python train.py --d_model=64 --norm_place="pre" --tie_embeddings=true --parallel_block=true --init_std_down=0.0 --beta1=0.95 --decay_fraction=1.0 --decay_shape="sqrt" --train_tokens=148300000
Each number is 128 + 24 x the weight over the matrix's rms, rounded and kept within 0 to 255. Layers, rows and columns count from 0.

# layer 2 MLP up, 256x64, rms 0.183, rows 100-148, columns 0-63
[[102 133 157 151 131 139 134 130 143 112 152 102 111 152 160 114 139 103 111 146 137  98  85 133 160 118 152 138 102 108 117 129 187 143 118 102 163 119  87 127 140 163 118 139 148 100 157 146 132 112 119 119  89  67 109 131 109 110 170  87 136 150 102 101]
 [127 151 137 110 160 132 130 130 128 111 138  97 134 109 129 173  89 161  99 141 140 144 157 136 159 132  89 110 146 114  91 119 156 116 109  55 132 182  98 149 122 162  91  96 137 102 116 125 162 133 106 139 114  98 126 124 134 124 110  98 133 143 125  89]
 [126 136  90 127 152 132 133 183 104 166 134 148  75 121 135 106 138 112 148 155  87 124 135 173 142 111  97 121 129 109 197 129 165 123 123 156  70  91 139 138 121 106  67 103 106 124 142 143 146 110 101 102 136 142 142 147 105 101 148  86 119 154 124 126]
 [148 117 134 126 138 132 134  89 139 121 154 134 147 141  89 169 108 125 146 118  94 113 147 130 128  93 121 161 111 129 114 116 131 133 113 124 148 119 130 147  89 165 126 109 133 130  82 131 139 119 162 100 131 150  84 109 118 142 133  68 108 125 146 127]
 [121 134 135 142 104 120 167 138 154 151  55  97 156 117 145 132 152 126 146 107 114 165 139 126 119 145 113 137 100 132 128  99 109  88 150 138 156  98 135 149 126 103 137 152 122 127 153 176 109 115 158 167 144 108 125 125 157 141 129 167 137 132 119 113]
 [138 180 170 138 124 104 138  94  88 108 133 102 160  91 127  94 169 133 127 122 148 121 121 143 159 113 128  80 144 137 155 120 152 142 124 128 126 129 103 115 153  99 122 116  94 158 146 159  79 141 103 110 103 124 134 165 143 113 129 144  91  96 194 128]
 [119 201  77 183 142 153 127  89 101 108 126 170 106 144 108 134  96  95 122 121 136 130 135 165 159 116 118 121 146 122 145  78 156 118 112  87 144 161 140 102 127 115 126  92 128 138 130 124 147 140  92  99 145 120 159  95 104 114 166  88 104 145 169 125]
 [145 117  98 162  96 107 133 101 125 107 159  95 137 133 146 125 157 155 106  97 116  92  75 108 122 114 108 110 126  80 153  97 152  75 168 194 107 147 132 126 131 109 165 142  90 137 113 128 145  97 140 140 139 115 111 108 137 113 116 146 126 132 131 115]
 [134  98 107 134 137 143 112 151 143 118  84 142 145 175 149 141 137 103  99 140 108 160 163 157 102 112 124 103 107 155  92 141 137  97 148 119 183 134 126 149 139 130 130 121 144  83 107 175 141 123 121 158  89 145 151 120 103 112 169 124 100 152 140  87]
 [172  80 124 110 128 150 143 125 117 147 149 145 130 154 144 129 133 163 140 107 119 133 134 130 123 120 131 175 125 148 144  87 125 132 123 118 147 129 142 134 111 157 116 100 177 105 113 122 110  95 153 110 119 178  68 120 163  86 127 120 124 120 157 122]
 [120 130 160 134 150 140 158  99 129 108 116 109 123 167 119 131 143 105 113 122  84 119 121  76 137 103 150 131 135 136  97 106 150 117 140  95 129 123  89 123 147 117  98 121  91  64 155 131 137 148 106  87 125 144 160 114  99 159 128 129 139 135 119 130]
 [124 144 147 127 128 126 134 110 122 102  87 119  90 122 140 130 151 130 106 127 121 119 127 104 133 134 118 142 165 144 156 129 138 123 114 132  67 120 112 100 158 131 132  95 112 133 121 157 103 134 140  98 165 129 155 143 172 148  88 170 132 134 161 134]
 [147 150 110  90 122 106 106 102 122 110 127 116  72  86 107 161 113 121 105 146  71 105 148 126 121 124 129 102 130 151 126 105 141 108 145 145 111 139 148 117 193 143 154 117 119 190 165 119  68 134 122 151 150 138 149 158  86 120 168 152 121 125 116 129]
 [123 118 151 129 123 110 144 119 153 131 169 127 156 108 103 153 103 145 149 120 134 136 154 164  93 122 144 140 142 145 137 116 129  81 131 116 135 129 124 150 139 142 105 136 122 143 138 148 155 102 104 106 116 139 120 111 111 102  96 151 130 127  94  86]
 [139 129 130 137 144 109 129  79  93 114 129 125 127 127 118 151  98  85 116 132 166 175 121 157 139 126  82 130 164 202  86  99 153 101 147 103 121 104 123 124 113  85 130 111 103 163  81 152 103 168  73 107 152 117  97  99 114 176 165 146 100  83 179  79]
 [139 136  69 157 154  99  86 126 128  95 117 115 109  94 120 118 151 139 139 132 167 144 141 100  91 113 154 133  92 119 135 123 131 148 142  73 127 109 112 141 145 191 145 143 134 117 171 137 151 158 185 133 123 133 121 121 108 114 134 140 127 167 100 154]
 [ 99 135 108  98 103 112 164  99 127  98 126 134 165  97 191 154  87 141 131 120 108 171 142 141 147 134 161 120 136 105 157 145 113 137 141 167 127 176 122 106 153  97 131 160 127 154 120 154 110 105 137 117 126 126 125 120 115 113 151 132 111 107 147 131]
 [110 137 138 127 145 115 121 152 105 151 122 135 119 138 163  88 134 114 148 131 101 131 132 128 132 105 146 108 162 137 149 110 146 143 124 120 103 117 112 109 157  89  96 113 129  97 109 173 124  93 107 132 100 133 127 108 123 130 137 109  99 181 121 146]
 [115 101  85 121 152 132 120 101 135  94 145 120 143 167 125 127  65 131 149 162 176 157  93  70 133  88 132 154 131  93 104 107 153 128 174 109 142  97 125 157  84 110 103  84 133 136 131 116 157 146 146 118 125 130 109 125 129 158 120 107 116 117 127 162]
 [148 145 119 176 135 120 128 160 126 162 100 116 178 109 123 145 110 136  89 150 109 118 137 112 111 119 105 109 128 153  85 144 166 124 117 168 125 139 105  83 158 115 133 109 106 121 130 185  97 155 126 128 155  92 148 127 138 161 127 175 101 117 126 114]
 [130 129 129 144 102 143 118 164 130 128 103  92 156 135 169 163  91 128 112 121 130 155 131 109 123 102  97 133 142 159 108 161 100 110 107 138 164 191 108 105 155 121 130 126  98 141 148 149 107 129 113 139 163 155 144 170 119 113 128 153  72 102 130 144]
 [120 158 162 124  93 145 107 134 137 126 129 147 137  80 134 121 122 135 148 116 117 165  81 149 137 128  99 112 134 156 127 132 155 123 140  74 124 109 175 130 105 107 140 145 107 135 112 146 123 157  97 106  94  86 126 122  95  99  99 129 111  57 115 112]
 [ 86 155 141 100 133  72 131 111 107 146 113 149 120 131 102 144 111 145 118 134 118 161 172 132 114 137 122 146 135 107 154 139 148 177 109 116 123  43 159 151 175 166 164 108 123 125 136 100 129 116 143 159  89 109 121  98 112 133 149 130  88 114 116 140]
 [164 136 130  99 112 130 101  95 141 126 152  95 143 127 116 136 116 117 115 104 155 151 146 113 126 129 122 121  92 158 111 139 104 111 102 110 139 127 114 161 144 113 137 123 133 138 111 137 114 115 117 156 133 138  68 115 125 132  84 151 146 142 123 150]
 [117 182 128 143 169 137 164 103 121 152 106 143 136 130 145 115 137 127 112 177 100 174 137  67 152 151 138 155 105 155  87 154 133 152  99 108 131  87 115 193 111 114 132 121  76 143 124 116 119 116 100 129  93 114 120 139 107 102 144 126 116 149  89 101]
 [154 115 177 109 157 154  80 105  85 102 161 116 101 104 142 157  83 145 142  68  97 128 168 102 106  86 126 116 144  76 181  99 123 129 134 112 104 160  99 121 178 152 118 115 165 127 128 108 151 118 134 113  97 112 108 153 132 116 113 132 148 120 102 137]
 [167  91 172 105 145 121 119  81 140 112 105 124 128 143 203 140 119 179  81 153 158 154 130 108 115 114 185 128 143 149 110 127 134  66 103 151 188 117 133 130  98 126  97 104 128 130 160 129  62 125 104 140  99 165 129 103 148 112 100 191 110 106 121  99]
 [148 153 151  67 146 181 142 141 110  51 130 121 129 123 107 129 122 156 116 153 117 115 131  97 104 125 141 111 124  99 144  84 161 129 127 129 117 149 142 145 135  93 122 120 146  94 118 145 149 158  89 138 132 106 117 144 127  99  78 162 113 102 140 108]
 [116 139 107 121 130 184 113 134 112 112 107 110  78 126 154 150  88 156 151 148 126 125 142  90 122  86 127 147 112 105 149 159 131 164  96 103 137 110 123 124 122 143  91 108 134 117 133 142 130 151 125 139 120  99 144 106 126  87 132 133 147 130  68 108]
 [123  88 160 101 132 125 157 108 126 131 118  89 161 128 163 159 119 164 118 108 160 108 103 134 170 149 139 139 122  98 110 100 151 136 126 140 102 130  98 111 160 171  81 110 141  97 115 116 120 127 154 123 150 138 117 119 128 131  96 132 131 114 107 113]
 [125 123 108 120 156 139 132 107 126 115 112 131 107 125 149 103  93  96 110  94 106 118 127 129 136 126 102 131 177 119 133 116 128 157 162 144  91 156 140  85 135 135 147  92 151 100  82 132 156 109 136  85 106 119 106 140  92 143 106 157 107 131 124 145]
 [157 152 161 130 155 103 163 125 151 150 132 141 138 154 127 128 162 149 146 153 174 148 144 135 101 158 102 147 146 125 102 101 148 106 132 126 113 101 121 154 126 146 138 145 114 105 130 147 119 126  75 105 120 176 138 134 106 116 121 100 165 145 132 113]
 [ 91 141 122 105 135 151 144 147 128 102 117  97 140 135 188 109 143 148 151 144 124 118 117 128 107 120 146 113 107 156  96 138 156 119 102 153 123 146 130 117 173 158 129 120  82 101  93 143 132 166  97  94 149 178 163 129 135 138 154 189 146 138 161 124]
 [156 180 134 142 102 116 139  84 156 139 153 137 143 132 125 180 137 127 120 115  99 142 148  91 137 105 128 122 122 129 120 157  66 137  97 167 143 148  84 118 128 122 155 123  96 135 119 119 125 134 139 148 130 144 104 131 142 141 173  78 150 142 132 142]
 [124 155 142 150 114 100 105  73 112 146 114 139 105 111 143 140 115 129  96 127  93 137 142 149 148 124 131  66 168 151 131 145 137 123 120 137 160 136 102 111  91 106 117 102  99 178 108 151 109 122  94 100 104 128 128 111 105 181 135 123 110 183 127 114]
 [118 195 174 113 173 125 178 107 136 130 116 181 120 155 141 122 158 177 158 146  77  99 137 133 132 125  77 120 132 127 158 116 177 137 143 126 117  77 143 131  94 100  95  97  91 151 137 118 105 111  88 137 165 100 155 165  63  95 133 136 133 127 112 121]
 [169 131  79 154 162 124 168 156 167 181 153 141 134 113 159 107 149 120 168 136 119 139 150 106  98 159  61 143 113 135 134 158 182 112 149 102 109 138 123 134  88 124  95  95 103 132 116 120  91 134 168 106 168  82 110 134 129 122 118 130 128 143 114 113]
 [149 124 111 162 104 124 122 142 153 149 134 127 128  97  83  94 112  70 110 111 134 147 108 111 129 140 102 124 119 149 143 153 123 158 110 161 142 135 111 166 165 154  97  76 139 165 130 141 155 147 150 101 147 134 127 120 103 154 118 131 137 102 122 176]
 [135 141 106 152 129 104 119 104 160 142 102 121 150 133 101 140 102 166 149 136 146 107 170  81 146 100  99 123 112 178 118 112 133 121 129 130 115  95 122 157 106 106 118 179 144 105 133 138  93  99 123 110 199 102 108 113 148 104 132 200  70 157 168 193]
 [142  95 156 143 116 159 102  92 138  97 127 141 136 128 130 145 193 147 115 103 130 134 127 128  88  87 118 106 119 131 160 121 116 121 134 111 112 126 142 126 131 152 107 125  71  89  69 126 128 144 143 128 154 154 140 134 110 115 142 141 155 138 118 122]
 [107 122 116 180 131 110 136 123 140 105 154 152 108 130 132 154 130 151 136 119 146 139 144 156 103 127 107 119 111 111 146 138  93  94 164  84 118  90 148 143 172 122 141 143 158 143 137 166 129 161 159 143 110 107  91 146 115 107 133 142 154 161  85 160]
 [133 110  73 113 124 107 109 123 125 142 118 140 104 127 167  92 156 134 145 142 122 108 115 146  89 107 102 132 126 129 109 151 175 161 108 147 137 103 145 110  99 124  83 106 139 120 155  80 166 148 120 106 132  95 162 100 129  88 152 150 117 143 123 101]
 [108 136 135 136 144 140 151 114 137 127 118 180 111  93 140 126 122 116 144 117 138 139 132 120  91 123 109 141 120 130 151 138 142 143 109 102 147 116 112 112 141 119 120 112  90 116 135 147 145 142 113  99 115 116 168 142 138 113 135 158 123 135 129 133]
 [122 141 133  69 127 133 102 110 107 108 114 127 123 126 153 143 122 129 149 129 123 145 126  89  99  94 120 170 138 120 110 134 140  85 139 105 130 169 138 109 123 192 136 133 126 128 110 130 146 132  91 109 136 177 139 132 152 110 124 175 161  98 121 104]
 [115 140 104 125 161 150 103 165 137 114 124 160 117 158 136 128 110 157 116 167 121 156 145 124 134 145 112  96 122 140 137  87 167 120  91  84 104  55 170 155 124 137  98 149 116  83 146  99 118 118 134 159 127 164 118 149 110 145  97 111 139 109  64 116]
 [137 124  93 126 124 145 138  92 105 130 102  93 109 121 130 125 132 160 124  88 112 166 140  71 138 112 150 100 130  93 122 106 113 135 173 163 104 121  94 131 123 116 166 142 176 141 111 154 121 106 146 131 154 113 125 112 106 143 148 105  76  92 134 125]
 [164 145 129 124 158 118 130 100 151 125  92 110 153 157 102 123 146 120  94  95 140 122 157  70 143 125 149 120  95 135  96 105 110 142 147 126 145 127 110 125 145 149 130 107 170 114 152 146 169 158 117 139 110 116 123  51  96 129  95 127  96 113 127 166]
 [102 147 120 161 144 122 170 108 159 121  73 104 173 137 139  94 130  97 127 131 146 151 120 141 141 114 113 111 101 114 144  91 110 119 135 177 133 177 133 117 127 153 150 131 132 122 157 146 141 111 131 100 154 118 157 142 132 128 130 153 166  95 117 132]
 [181 138 139 124 167 141 116  90 154 133 152 140  78 144 134 102 109 185 132 144 108 108 110  93  97  89 118 117 124 182 126 109 129 101 117 110 139 116  95 130 130  99 135 138 153 157 138 124 108 140 137 151 124 119 106 152 141  74  83 162 164 103 145 155]]